config.toml
n_layer = 10
d_mlp = 1344
tie_embeddings = false
lr_head = 0.00411
decay_shape = "linear"
batch_tokens = [65536, 131072, 262144]
Each number is 128 + 32 x the weight over its row's rms, rounded and kept within 0 to 255. Layers, rows and columns count from 0. Numbers have three digits each. The size before them is the row's rms in percent of the matrix's.

# layer 4 attention value, 512x512, rms 0.0197, rows 0-213, columns 384-447
103:140141149123041156158116140060115133136146129122130163113135096056096176071105120081129190149138167133160144109174128132094084137113123132109103114163150145144064074102146149157148128099176111
091:125132131127153117153124154133147134073119110060111167131110048151123130091087129119094120140080114172158148106043091113049102174115098146104099190112158175145101119173108092157128102130142118
097:127110106166182169139101127124114143135142079044156204125124168039129119190144099085178160106138084130060117167185159100170139131112096082155177143138127151157138114151119145143094123130114182
108:100178120095132036128121129087124118073128176109119117093127164140113106150148117118169128096151076138143166114096165123085098120107074156135126141119148158131108111150117127192118167126061123
106:081164105133114126152147140151156170128126126128154080149080041114126181031114100147088106126068128147092202076094099154132157177129113067094082089112115132118086087108123125152117166128163082
098:105096150079121138109100087120155140177129108115117099131127117182115164130077087204134134136110145161148119134103101174079116176177142202175158090109179149133170116139097133097107150091052162
104:178134083066153115107136038133132172144112116100105135120102148136081166142076097111136136120147097167167149152048158220114139174140165119190119127086134143097125112134064152161119146073131071
111:177129101119081089142103109134075145159097105136111088121153150133101116147195127100176126110180089115208078188101122081135150138102169104153154032165143122088129115119058148129089135094061113
102:111081104151118114147088162146160133150113108124145177118177101143141145181197162158160166050193156183174136083158210135162154140142205124099114087145075113143110087203117078125136139153127115
096:157150130144133135141101133137154136100081103120101156136107150139129137166144128118138105167171166084175127116094062169119105161114168161121161170121121111108132161092130159160084140149106148
101:096132128169155150138152166151157092047136087085151124113137138184151062132132169213116076127060152121157114087142037128075089096123104178117118157121099137135136158154145077094123097188128159
095:124097159202096160118099155176181095099073075094128101188105134156141154182094167162119104183138156099198135133140051061121128185144120064105115166133160118125119130141175078104090073131080100
117:157131175087127143162164157072108107161133112137136111162174189035151147083146099067088224148076116082112109158155085059092130133128176172169150110171133135133121146103139192120083138099121146
100:138144114159167152141136141130075147138170077120157148135142130111130027113178118081144198100102076145158074166105104122106118164107165179127128052183145182109141131139086129185095094138169104
093:090142163147173147079149116167146131152164114097119114110090080178180105135094115171077109108063110139102100118116090139111192167138071097119143140069121170095122122149117079103121134148083119
104:171179196093111102093137082152101137106118131137097145115169171119112103126136089084129187157112158089156137141155067094088134086126157186123148126170147154084166138096164132088068161116087128
107:110115063099075079165062136099134123092137160095129102071140119097092129110116115135182194098132113159092158095151222111120133074093034127107129128107127112155103054186132113126144156090120138
102:151175081058090098147114079149091165154143147121044120095085086092151179078083132071090163119111164111146147128099148132073138089126120159150108087120113129060123068144087181165119147104159115
099:089169179180159176102157154161125114155179151097131127120147174142172144148159086206110080126078180091078068124207130129148144095127078129141152128102128079102132120114176139133092114150117162
104:108157157186078168135112091134147154139122111130137144083085100106082149116090089147105066121156155129120163141141096125176085093156095119093141172094178123133158107090151109142177154164130111
093:083122177107075141064138173120167107139100154174114081073145160156151170132117162145049065080113189115135158131131124140174165118151111129177105111142126111098149164126124068111166152186121117
095:103110086108145057125138126062100152107152153113151152130122133128091160098130148110129134094168128113088126130145177138109102058144075102120095191060098123185105125084154170109166144145171146
095:165112162088102134157167138085148130165117125171165174059168116089139092146137164122093170118108130101049128142195174112136115101143175170155092100102117176121098132159132113119085150122096172
112:089129171154098173151114138046142129113185137141140183145152096089159141103107115046081171141085130167137116117196148094126100142132106104144138197154157115191099053126157147132080112101180137
098:170118099101134123083152150145152109109113097129148119179129145099157127128202143107129151208166103079125123166141136130200078109093129049180139083203145090085126152113198149127114145128107118
094:171124133117128188073177143178109124116151088138104181046100071184119093136124125170099100162116109138192095144042077137104145161106147095059108143143127152052144152117060107167126070142097098
102:131144161117138107103129079090108120083103189121126162115162221072165139203177139108171165103135117083039114126235150118140076094129127207176131161104091139200147140139165157108133142122107186
107:133071094185048134142113073182102142130076122145136124147128137077071168130077156145113120137125197102185140110148121069062131077140193155105092137106111115130141102109109137138089076074144110
118:135135116124157070122096154113165126077087134097141149194163151148111085160132173099175086148127091095154143118117139120108105133119120123186151142156129125166148116167165112074032138060058134
091:154170104155111100109110074124097150149132113162102150147107184107120121135108142079118161115210112096120127184159187162156157090133142082143147092164128103088145089079150144152147157136163062
116:114164221117116148130120092127133129064131149112130197074127147131084120174122142124125102082128190135070153150160145144125084161137093208076123186086117133155117099151130122183199127157137138
096:105124078115134126096129094119148116097142149115093088133112206117128188114103138183120063141168124073078139067155188162172128107174085070176122194054100041118118127130181147116189147138131146
118:122083020112181088148129098138127150125078134095125151158115176094190122158120151137190127091189090154105181067141183132128174115152190130161133109138113160144165122163105134128074133095158106
102:094136124172081118083094125171135108074145133116136069057133153179054111148115123181161079125126126116155098118161148118169118126113061080108122117126116051130113088173144057084125091127122123
104:180122174096093141143145140149097136136150138166123205130139072161142071088115149157128128180115116170177085175091103101027110134137173213093127141157133210106150119139049107148107107096142143
089:172094090119068129154144148150094156104130131178115211159119099150087150079103143075123134199137182179117149148131136105118100085111101133077112151194147180078154110068156127143175126130194095
102:107138078099137123146100069069065157126164168122113123095132127085101094087137128114176163093136111139080155105108176125044099096149136176166119129093119142179148107118066220128131098100156156
090:124181198131110127085137120153130118067156135102095199144149161146073129092102091104144083176078167114144171143164045117093076101126075167095119182167155132104145087091186144135105141118147106
124:123146197125086120152135093090107123154105121124117117077121160124134138116067136208071089128111139109175119160169121102072118069160137156191120115093115100107117091152110093128117119104086103
107:131122093118186072113118139185154107061108145104127061187120154121175145119081124131109121167062116070113169064115127134094140107138097121152124123148140120116156149120165067080066135126105117
096:141066082132065101072125124099156127097113121135113173132097101176093160132052141085126153196181139185123139215108161103143123111145034081131107221106157120113150100111157141119149103090132101
110:099117165200121180088132158111130112124163131138091169130124107161105151174125144154074079084130202111103135152154125135168124119126075093036118177099127040146134137128169178150168063208126166
109:169212235110159130123166103136117126101148148144089215101188137192125058133152115131126046112092178088116130121110049217103134142081143170106135165183083167098125124138137107156123127117079128
086:120123084114129109118110115136115144118138095122107074099113109103099094100112110138109080109085137107121067089113048145101142148101124176127143095104100169128169151110048116140103128096156173
109:078149159163072190131090123101097135128141084122137144077167156073032116093105112172124113157070134124091094097141065159108089148120109195101139103112136145118154075139113149155103098066122157
106:125128125154160096149110132203165109063104154145167089140122101202100084101126141139198151157107127090159125094071124140042103136091131118081107160145110121145109104137135084132092105111111120
109:051057007115108154140110199088155108138115146131162064091108128090158109110119169125155113122094115135082129094104188130146134111137102099173116142131105101151130100155115149131054108089113195
108:086131172118147075139114130047165106100044131097128157164176157097128220154131149094074177140135152122107163151168143118166124115137102125149137137104135055133085138173207151114162163127037131
102:159138117089106134152154105087123146147048146172098129116099175105141173109088140147123173155145143116102166106104092133076128125143147177133091175079102167145134131122128193118139138098093119
118:148134171166170084141130123188142123137103135102101161123133140162112138185128130093170062121169162150147203194074117139152108115124147086101140158149105128095161202147142142156144105164068113
093:074106117158181144106117087123123111124146134120135105104116162119192146153151152178103115061130141134122125045178116148116156101165184165116128096103082101165125113146128131100140108174144161
111:129074046081112131121147153108143116141090089139116115103106121134156121136093168161097190184168136086151056099111100063111158138132145140134121153137142114110130135109143110096113153115099137
099:127113109093113082168168161071118154194112103128128143142139074149151130076137119152121136082101075164139154182071122073084182103138137135152134103115129147119143136153071191138107136094111106
103:109143096109104103075099086096143096096116177129115068135124229100084179158125143098213111114219135048094139094184182162207097113139095102196118170129124058160148149114173154111167163132120148
099:199128104113062081124094115087134105056097117149109143187153161123101123124147148112186088199193094082164143131164154143186104136078126025157130113194083077146076099166189100095176133101106132
103:091147224165075117159115158158161125131132141119133236122160052172088117155125151149113096078117172151146204168105114134137102111123182150085138158116112123137125105169128121181132119128151124
098:136118174090099114110095092128111125092107120095090160191120095094064221132072149176037116167100152128110194176065081160078100163127097083138138128108096146108111120154070163194193141047091128
108:153109054091131068136119158112087145160201112092083101117141112164117131096157116151191121084181083141162142072108200163151167146107102089134150036145133110099116090149118150116180155124162127
099:108068033172155126132123118146130158173119082084115130128083117134125135163096134080136144109151100196131141195085149125115197133155080074109122159103127152068151111147076170146119090118118077
096:056159095088133115146137137024125086132102142153156145119173117118103086123149115108148210153115129164085171169101081072127034130128127206166145201117156124160166141151144223144127110146108176
108:044141104190155075121121146105143121135153144125144135131141163145118119103119142110138101080137105103085123101159168061122183124171096121135114155075104077186100103146207119116125155138160093
105:133042056202056139177093114156106130128082088151139111150075085098092161113106152142112147119145144167178166133116151057084129063121166097066117115100139129135135095116076121158153057128191102
110:142161148138109210157134143062107130146131111138111185131110159104156153103156124111109131135162103100120152086147148149139132134128173096137132188140105127162102098131138195160094084145142138
111:086164132169130090177074126138145127130091142129125110142089132135126129165187149096170042076231102103130216123104133148200087132118137078138166121158115096149136134132163121198202163170102136
094:131158141158105093151106086155158121131074136116144156086134109143098204142120152144157139068185114124135140121176182118144146122100136106031171213110118105119112074181149125167101141083084136
092:153162138183188111128124123156102129134088099114119148122103133113105088142240114125134129135125110117155145168147184126162131108127116062146176086125107117144060084145233077117097137107087091
085:203096104118074143123130069154113134193124158163114136080138106096171174084145138096119118142190160158171098121160122169182149152103151107160115116122142132094077106193094088117163074091138108
096:108108134170136196143122135032142155132103158095162086135098116062122127081102098088084130158182127122150144122213172135138103098126147111121114157165094203156141121061172121096178106139165118
087:113089088163116107110133106118116125124180092095137208153187134156090196147096088147107165135105139122114106122116130107080169143080182118133121086112091155116148108142077213166159094114146162
093:138105123190144103145159124122150135133125155198087148155123185204093116101098126174086150130157136147102073141105162138045146114162085136161124110091156104111125104098159125098137121092080135
087:104131096195170179154150186142138132170126088068078070116103071092083143124146080136180106110184146107172098134111061108130141150094145055111132095146165140074148144030116123165099150142185129
095:111091161154210159158118122165115112047171140099131070155116058132165187164072148163185183149146142147118129184132166094113082134096212146057064134171165155134081132115059151121120204122082076
088:141086142180129172137098163172132102099136153144127185098131154106111089138144126128093120160065135187053150162135099144137189142117082151174134121139112143155077083172145165122134101082141155
087:124133186143172070175121110123115136114061118120123125118124116122105060123088138100129169120144119158144165129112168117153063112183133093109114144153139070153119109206165136192164107124132133
098:098055123106127140112171151141115118086140109130145147168166123153157132143149083104165093164107150154138125107148109174180129121160184189129130101153099155164175170127117139116178075179102113
097:172168162068142097172141154151131118056097127139155099099156129103197090196095176169152182137100145143161179153080079089133108127177124167115126151064158100175126109188120159153135118129113089
089:146127187058132183138119097166091164136097114107132122049129152085143089142109124169129129177135114166077109178150146133182125091180138188175151179131109071178152184169195081053098109162095161
090:139090137111160130107102129120120131134124157086156188141118108145100159121143131133111154085148102148136096159117187113143127136132120157116145199168134124178102123142167139119144122086153122
098:123157142128162111154125134154143151106192138131068166126176152140091123183064105190105126092140122130119139151142120134114145152146129046108121110120100095145164130153084065120061126151082146
101:156085092156110165083132145064138119138150111125190139100129170149116157130157158076081184134085151133093118025121083096111166123114148151136108089122125152138111139096111206109122123112144113
090:089166142139126089132118134156144105071016150100119107233103203089147114161134139095043092159117128083118125140182170158153121112123108135146132119117127114124141103232172025166114110157170140
089:167107156143110152118124188181100141091173114103084129082149154118131153224162137168105160169108154130124166143145177175187163148112170078072118117140065117196110118118072118105099099138096173
083:138150110113103090151079119132153089101093175150152164122113131083156108126155119039154140087118072145132124157160150131157098075109079155142072161160124082118092156242120135183152078144175122
089:114154101083120130167115109136144123148162102086127122142122113097103170124157110109105079061122118108098145137171148124190118128101100097172157079156148153079126150133197138136106122113173098
100:161114151134105086105144100119126096121143141115094107156101139147138165176106138088113146070142133147180135169103148023111078117119168079082153167124163127098067146104120131126131157145155115
085:158100101124127155166077123099117098139195169105134137133110128103143187090132143143127101128132161137135086160157098108166133117081128170141099092147086117116054111223099157112135078129172196
105:148202167135157075129120106093130147152104044151145109074087128172175161087123106138183138184168070087134129146146108123130111056131155056058074152148152099128134105134078182178124104132095104
092:100090154147149114121117179134135095117167151196125105171088121167098146125171167084142114146117150114095090116184122143091096143081109161109127133188137119147152086105144155120122111117073096
083:089136092169121140059171191131168096109112084136117198098147171103156141163147123131093103159093123106117120091207086133105143170114180040150165134069070105158134117097130066150139109134179150
089:106116170160132096130142104140105126161111112152157131129115169147169134116103149161054120090117164156154157130103127094121152138152078114106123120070145130125049122132141070121120161136093224
092:067113068234152140127146148064153116209106112143131122078099172133066149146120121070049135145108109158115146174139149125068131067158078129190113144101133097141157159163123152145136100134134101
097:193098131125161117077123152121161109074110095125162119160110231074180178097118154086132199149157118074141138079176089047107132133073081113135116171080149140161104111118132147107125131141144050
080:058111156141109155113176164094132142084138069178159124171096160131156134155127154156055120101170153102131100104178048175151151101128086114140160129051107109113113125071139138132104148186083203
102:180101147069081081095101167176159115058125127128096098163138123192172105153129118167167104178072123153136159149125115153117094128105218118125071128135143174156131144088077168147129127085098148
083:138062135158098152174113112114107171150114176122118060122124082157096101069100114138111159127182135165157102114136193145166144143157158181148138162202141133158151127115152140107150128091101115
077:149169122103156085146166146149105121123113147119092069111141142186128097143075101150185113182118129098189152081105100110084137116153119129157143051142102095092141122081098098070158091121127106
092:112117183117117089133096173223166118086114115103107114113144132135149149183101126191132133152107174136121095111175182138155147151067131093115134109147109113105084111144133075147056132119096147
104:063154154145070140165132147120102160113117105117063091169113128139125136143095089168132106098158125118142126143103177211174152101155188095151143074117098124098098166085151055113095072123146193
094:109117212177171167117124107143146129139211093173121186114181134134129135130145159153157178103082131085141145183145149119151116077122089110097144134196093132171105118098176126131103185171088107
091:106143138141065147071131192146117127051093081197116167191124097152135073133141096174126142155076091115144137184074127115089148095141174166068159147102055204140152167086123148110124080130145166
085:102128138135108159118128161129107150181139096171131137113102147099141039085156113138124115150127060131167113106109088125140129141108166130117112189155128179165159099028155115144115184073082146
091:177067113101082138118157159145124138069180121134139084155134177148144114155114135177098114175140151141083154056070089147113128154118161171122132098110136168139162089103121159093073164116084109
098:170148135134125145079139166130078125154110104191129079121092124078168062110175145068137140169122095129085130130151128180180186096128071169150155157131143109108098125183193127102140113112189129
088:153142100085069155128150166130092141140171111154178128132184091159110160170123102137146111150068153084114130077092148117110136209095215209169120126159106164167158137165072141137094152104134121
083:122121143142131157133090085135159102127119155092193111138136106128121175100157131068172149120149122169133136119134176115168113138124139188135068115156150101157136131217128188166141116146124102
095:153111114148065080150116166133151109162144113096118099137115105126159089109170130144165110163083130143157148062100082102112069152099133169125103075194157149191142102151137136176103185138113135
096:166104088107147180130150108122053139146125071156127141077106123119086172123098089103091124186155120103135112172063125126113167112148148138147130139055094178112144162118096158104115054086165152
102:132086119186196119157138104144135110160098119124151133084130038084131158156114129102152085170091171167016145088112151141106177174139162174089075110089128107137158092102172140103130158064110117
083:091124087124129133134113126118133092091077178095119117160128122105106167128161116074160145123147147104140094149136200106112103134127213127128067125175107107136105177192132128122162086140203137
094:112124106140099175129127128104105121129129147131105094168146109148119126091148107147147119154134120144172064149147126164144138131121086210193132093153074141135179086097138133083163062099175130
093:223096134081145160059146105114089123113201146175159145174176138123141187118094161137121142153131102114131163141131069108130080173093109153096075132141168161171127175155098120129127135122094101
088:104160064114108117197140108133125107111139148117160136153091086099120207171152130142087109098107160091157117125134153097089121167105166125096145113098075099113084081121159106131072159133096141
091:127117122089108114107137142143159112128137066103130166107107230169150224135122140190105155111098107148087100081132124150143205148118114095075144136131158139095168154138062131134156104173127099
092:079116113123132125111159164138106146169109085142061087155135089166070147188142118050191085101181141076116116110121127110140110066116199088121134114138170090124163177105078174170111166150160153
091:157086135200099128116140126154124103116151146202098134169102094168135198109143144144142110142121132189089123159127096167114126128096163128065108090105135119143142116093085176111161075097086184
102:153150107097093175174143105204119122123142086129148128142094143095120152137203127121192116080141120138179088095144121087141167212103164084145164158146127104132108074160143058121059156121127096
095:123130145147137135129135108047151128162167086070153123138118131157159130119162145195166157104130174164115106090152131114108111147133125095093130088149139111104055130126113142073135148133149082
088:111130137111057140122111069123166136111146128124198125145151131157125140105122140142112164168118119110174144107227197147126066117134201148099145185166074165175126049144134157119119122086105064
094:128123123109120169146111192134071130079072094210146113175088142086148111149124122093114175125120104136092069120114111129162140119132139126088136181150134136141136139214060128177106134124177103
089:123185080133165126147115097140107118132126103102124139109154101169109087130093159122141147120105111080181151190080161046123114101144152187178109125122101128125141128223112201173134152103134140
093:146125089119138054089147202155103128128121157081101081118150062163101140174099126112087105066115147102148134092101110150119094142153155166134152125149130087140165114118114127131176164150122115
105:119126112044077149092109040133106150182138130112121164138142123103119163077089112116156131170193094154102116049205187159169153120094167140128135145099065136111115103131113149105110121104125147
098:124116079166172166043118128100140129094175208127111152151135112086140136193163117120078100107120068109086158161139144140111122126147157140193107108125098129157121156154187167113083137136151180
075:113121120111137133093159141109085166083124165144102126136087151131139113139153146175102091109121133108129123123116161150104161156165113069201170128096155154097095142009183059057111153151107123
092:133108159147074121108132108132145131151106121195129151115120157091112085125099142085104140148109067127187131118078150126145112089138116118118131131084125105155138131063092106160125171130066146
097:132087159156164130123099095190143123194155141128108145101078154153111189140132137133095150073183155185117124128132123139174080106074117029068132102106140126108097091100088160192166112133134172
098:148076185148079061179143137145140110112088139199139100154093200146167145147136132127092142131130247152131137065135135179133135174142072100042131116123124150139120074165117119130202060175109129
097:123112161114137164097125097107113117132147116149163163150113118124160124081112144112108196116120101211153130142161098093187102159090137112151131136168171138128065164140111108145138157176146123
099:170096079160188128146128198162128129104139142067143149132102121132131129122142132150085113076138158084197170115139159137129190125158021201089137068147234095068098113085060108044138108146152120
101:068130168159132150147118154079111167185174119078113172109107139184141124102154149167183135156131147068105157109105124090114109194058149118093093137148127160124098113141157131171210150105137106
094:093171097112140130210135169113101117160097154125092100133117157132150131138142127165134153133120105086053083124079145091166058118131179089100123159148117124161124103120118148176168131143146119
099:132090135103126135081116081132132094074110132151088134120106120122133135163095136117079138147141132105083159181149102209081115037134100177178120166197121160133147162147131128151079135137121103
098:092173167196088088177155127122089130144123155133116064125151160157137131143113110164147133179109106136143139096132130122126152128089180144077157138120110098125126109146166076123174139119105113
094:136096088205136086079141159144126135110130154176127144120141032129099107094116110152092113172130125102160128121135162100120218132140085169184123113091146077093089102144119119118121150196099162
107:135079092090122074120108148108115145096164143164099147084122107145112108164107126115132128139156126091117152124118144140138076094176125148138098182133119106126103124129153161202093148144090146
088:117085105120107126193134158134124105128150101099123117194141166165143102169062138143077114114148141036104095180124150128146108112133100136104160119077119113110181120116113160117105135142148139
101:184095136091170180078126063114161130136168111149070148145134126137172142064129105170139110153124082145113077095110135131128082082100147144194110049166148179146143167131137084125143139143167136
092:077127127083089106133105147153137121085087130173110105095103155052130070127143163113080093092152135170076090205093154134161099148135116187091116131196134177131161126141130172147127132153127122
096:095157101115134168106130154122115158167122141166151188142111113111114137094134119103131132157093161092105167118038095151105152173200120128115099098102072117117038121120146172142168145104163142
088:135125141117152150093109160123138150123163109161165083129137174146123117143160126117108139075155083074139147128178143075112180152088073117137142140152170127113135149139155165090078130119102127
115:132115113156104119158146130113109113124175180102101128118123151102185119098136087196202132099061146165164061118074149108108108096097102150102152103129127118078160060127134161160183163128094104
098:115099099160080132128128124120091129094117127170136131135053143120136139131105115124094109168124129150110134033051084123126137168130118054133143081147153197153138166143088091151084142160095095
088:150162160089126113114120093143104150176117085079171088152134157131133132084117170147096137145114129113095111180128127111128213142188146150123134104087111146060200068120213146089129115109109172
095:156118122114095163109153183112094136169141143116112096161128201123152140092149130172154114179120122153146170123116179126111171159094114144150095041149150181109175142123108112101154115130144086
100:087109093114090118151118136151085109084199106163089196117130131100150105165130149094124127124183126182157086153112123086155074133117186135098133143110153127127105096110095151116191132142131185
104:175080106133097096103131089135121107120156127065153134083102149141142117074129080153146144122093132147162110123154077200134153123091130139138115104134177124151117105117121134120173123118116130
094:053086079178120159146106134101117141166143125132122173133094115172160133121095118160082116118146145061180107110135130186142129085113123110112146155164105147118153113127128158166175125169145153
097:183130157145194116128134136093113150173137156089134186111081116168135128113102122175143099194112146078127114118096153140117129151149023142121130096124155093099120140119142134100124116118110087
092:186152208052130110166123101136125117069137081104119125145170145115122123176142150094182111134153113167150124134147125097148080144147161151071118150131115118118125159114149119143121107106138117
102:158180178085070095132113109141135169086117138133097126067188145086097109125127168102122095104160133157130100095131131075132142161121162113149140120152116119136163084116148170134122147142082136
089:190159128062141124118145112133123115160102092084138101152149132156106119112182142121139119128135132093069139136147104114125114147131184110110094156134097163138132182119162127148090137135205123
110:099117114093190155097138113095111114082086154112121189149115086100147144125140100166099080118130118139089133098094161147105094093107162128164121113191095158087130172127122113179095136174127100
096:144147142142134113113111079129155141135097095182121182115071122170128121158133166121056124154183139122091064109134077090156105076115100115192109199139103162152087164166154144145103083143138131
106:102096176101076141104071077123120148111099136137179155105120173103172107178113110115089131139137146166129134122104144147190098116164130211113154070152111131127104080125097168126135146075099158
099:096172155119106122102134168111084102171118159170057084153166138156120101156063111132078137122153121020052145130160156148156133113084173086174128165144090142132157131136157146154108164135109104
106:084144126122114124141116089075118183163123101095159135107088152121142200116143171106111120168139131134127107130124131169153147153141203147154142105077128154171148091129195150101219105093097144
102:111163133205078104151134116127146139150111123130139126124132165125121099137120169092063102056110115161137117107183157080156154079129108137125158206101121098119093055135122169142128102077107089
097:068079084191137161184121203141154101140141109159142099162160072102121134156091119114147119105136118095217128123136124095160116134093167111109125159116125148108132115124113092162134090160137127
100:144118151124195156118141086141186139130132165145152117114118087123112090088190109144181158035128128165158117193186164151127131090152106144131086149141066168098147124147190146102150109128132164
101:109114146164101096122128128126116118099151139118093179088150115138113076147117084137094119149115123147090133161112116129127121153045124169163130105138103110192113118140119147146188152100131132
075:122166182160134161044143103124134122126060157129135157129179111151108148158168130145107109126088098130126141091170077103126196060146134148192144115170156087143127150116129147124089123158065142
107:103087101136161152159154152127117133095166160156130186147143082144156111084114086165144148140103147089166115102075076105116077138162110128107122127095073153069091105126092163187173181159106152
088:116113183112123139129117136143171125051098115150123123148106132088138141145120115119115101194138121204082152101098132145100056175152109126124118067151142152181113220121093068133086147151142061
084:073115098132091125113109155114140128103120136115134143064116131097117103137086095101134122053112095235129135151107146103121069143110093107118123134154154102173161131150091161172071135060104115
098:134146181195137117103089077152145144110156138135123137055102092116123129079155125142120142123131124201162145124120101156084136141131102169134112082200135146135092151123191088066149111096075128
101:203066091141147165142113101111143102107185123139079138117094129164150095101159130158100118024140129129066090168125126135142071030133118158138127117115167163134111128144101152134162150148087157
092:136106155084158057120109093088119136114101140086113115178099063156129125084080093181149162129100123098149143125111174115161111119159158131083116172132131054140144109117145148186142160179077132
095:085092117067075149138132159127095117100115065102126142187155171135135158173091138097117073181138134048131151113131137148128112172115158134094157113105118126120164161129068141141105149138180127
098:069090159125105151181084152117175130104164100150156103131133090103133145149130136109106128223136108093135136120048071067106049160190105144122155147081126131092055150108128130174146186168114118
084:172109119111113138167115087153119106134160086130150145149101140134134088147100153100114130107147167043098113157177145168136118089112139155136136227115059122137140130148140142143117120147235115
103:107133073142124101225116106150145121110136080099175064168116124109134157150150162096123142132130157143139143132137121161135100091136171097090155130103069155152156099130094150162178092110107138
094:118110146150144123140077122124155134148153113066143150106169117173121123126143132141129129075125135094174135202172154132109117102115098206114154129139103056106144096119143183086154118120124168
103:114161129135144164151135157158162147117152160126136098140131077103097111150170137114122111066133125074122184113136173160085128182211099083153170101102121091158095131101132151087095143124126154
092:121130111107089076094154119124115091120169123092093089136143146106136199113073148134141123174123134129154157114156149195105160125108163175185154093084146114125193089134108161119070129155123151
093:130137176086163110120110107114169134105129132135166140148100127148151164203172151122150132203160101071184114139158124136158111142171147100168136206123119095156128137113115110104138113129134149
106:146080154133126127092122119173165100128150120105144150155111086113125122081108133126111124148130136130146134164128086159108188156166106137157082016178163186062100224130103061044095098144126142
113:150121203136052131174107172151147157146114120103118058093132148168118111092113118169107166148135152087147172106111124176119093201143104119110134078148154074139064109116157120102141136143138139
107:165175084159173112130146104126054135151096102108155118154085155159146164176110154166098113149140142050115132074180189172118184099105133121145178166172139103118163105129162122134094100134143107
094:128107134150129116149105135109133122139146165071078144097137169105136115149093113144113129081149129184098127158130170117126085130077079157089167126132192093180172096111125075111160139090095118
101:152121111149147099092133098102112146080188141140143130136157119185128076137157093107105121078134109120140152148176155130156174073092104124136114120145128123166134102134198196090144119099071153
107:153146089106106116099120115172158101127106100102140080076096152096092137112152166099080129153128138208070101197116081105089127157165055157128148126099172076113111111135105148086120127122128148
093:100081101128145123123130143093160139082118165190107158094117125112130118151152075103121122121152121179146087115080133098123038054097108075121124155139104165076104159137071155209098162106071141
083:139163194099110113107147093140083112097166150146119127135113133098160136152125124130160160173114143097078162158129150175125150089175140177131102111122104185077149130150141147085126093095171093
082:117138195099099107153078073163137113130146083019165085168151136157130146127126163122139118133111132095151152171176088128130127200155144176101137098148112101140171134134160132079181120103124128
093:123145137130138137144141189102087150180131084116122113164119148115140179112092167144149127112119105100080151105117137143115134199137170144132118133112178154117164161140132123157076144114123089
098:084102103155162092153145137124158123159107181122113140144165067149128144119090103136116172060144173115150125112161172205164107071143120099151131138098086134163165085109116201190111100117111159
097:131089207107122096143105076098137116119143177121091139147101167116137138174073108134135136155143135129126165123138134182159048144113121178107156133113176094192110155131083053091119135115126067
086:133124093083142147125133105128147112135068162110120123150143136124128095137131096110116152133131129159073102108096109117147084092086131099149116116142038159173112164131128086129083162127140123
089:156149103168172153065122085150183154141125132170153105111122068142111098070188125134105147078110115151095105163159106131123191064148151111203108095124075165143154127157185176171083087131128189
083:097089095173127157115153156121143141053117172189095185123090083124133125132118075120109104151140135148148132029073110178140056109080107055152123088172128181154063199127060079191078144136153095
097:184140139158092133117109157133120108100157160159052148087138193161169084060134106161125074165090151147167102148161159169143183084106110140115144116171154103090165095138102081134183146150160146
086:224085156076142164080135082126170115179162162139106143093156149169152123095076093140136105191140149143130096144125127250121104092133117110126133103106090214123156173145142157097142113088117177
072:146110133097068071138142131089107155162089139136126143108112156183160111139164104069094106108183126138133143115131176164145162119166060104099126182188129094098114134094107165075200100152114147
092:110026107121104170087046057156157085116138119117123103141117105089088164159207132134118175132147161072162112104113137097102134134136140133142178121161133102118134097112144118177156122111092110
085:122138139110133085139187144073182107128134128123104117252105160114196135123149150084154130163182126148127108164210116125171148178144104151111093123107104133100144077160142185123140134150106114
092:161178148183116131161189122059123118065142128207156178115145147152159152079156093147124144125134101130141085049125147114153140123084173118090077071139128126130079123142084071103086174124110132
086:100119118112117088073090132071123104072082155062107101127133173105158110179079163070140096122154135109135170163168168108126164080179118154110132132137085117129143139133154065136211095122102095
083:081134185173175141178117153149149156097124139134155157153130048108156115078062130180094128148134140144148107074130134129157165207055197090140121105135160152163116113124124097147205156133159146
075:140119154158138134153113166160167113121125102093121105195091105072088122149102137190106165187096167123103081142122148118111099133139134156165138125091178154127173129106091154159121130108107136
080:109143125148172058136116155119128160155063134074146090083089180159116059121083134099129099174151096105094120104115138066131155073136132128079098143114122142086096119109125132103163131188167089
090:105145123150071101133122157157173138083125155156108119164172194105134155093173086110183125110119125140140175136162141129140149200143110129120144093103102143137112115147172109109113107081090134
083:096107153045168100171073123137132128100153125063137132110147158166171107144089107126112123156134165159150071142082129108102099107122156111131150103147134130096122109170084133092144127141060109
086:168151136110181113087132112105110138126150081079091106141119076076139137114117194103120126120139108104085196180107146121097140152184145115152160140105111133141135164060162252108149074161165169
085:144117143109146091161064100165101119102100097113112098118112149124085107159126124078134151139100112164118174171145183120086114093153191186103099163132080115122117119143137194184104106178069143
085:106145092136152149095133178107085139141180153102138143097149131176144182116082141165126067138154079160112122086110097131126117219133165114123161161151117131077090114092144100085150127159204067
086:132090150055112103086172106091132118111155108127140146103142106218150130171166081116114128096194136133157159106161141157113148151121091121113144178206124069107097133094151146082145153114120118
066:173162064178088119081144080088061099036122146135180131111142147107139171123105175108133133189125088115143112104093135081123060171091159116148115113108194141181159131165147084151147130148146102
094:130126130168125102107153115146106162093131164103145181140132188130176075120152143128134118121152054118117129119085023128080121169075087093103126078138165137174147106132119118117157172059138108
088:111138081199157083099062087130124153143097122056098122136102155138140106149114177059122142205166097098094095162054129110072122102144192129159105122123134136107104096116185104156164146168175080
080:137170147157109065147125112138115125137077140120165148091098197068167142140165124007111138178085080117112128173108169060113096104116149144120103119087123106147124087199085133174174076112124117
090:095093170121085175149128131128124125161086130157141091142134134145091131144151086164163129092094151157169115114185138170159151087131138140085112143092132110157111108162147055110117122078078168
067:122098102121093083123131156153132146170087119090114143130099113175127079119101117192104080161169162137135133076053118111138123137140111114135167169129158144090108157032129146086117156138167111
075:156119060133098174092159140125129115046140135125129109112120097116192155153177132145132147085182122122120147094169132115108178103112121080130114083135105109178127161112184184107092113140166097
084:075100123135111162116108131161133166173076146122084191144138087124150140166119126156140145171127167105127064129056137138182151168119103109123138093166157160051162123087128109098155120130088105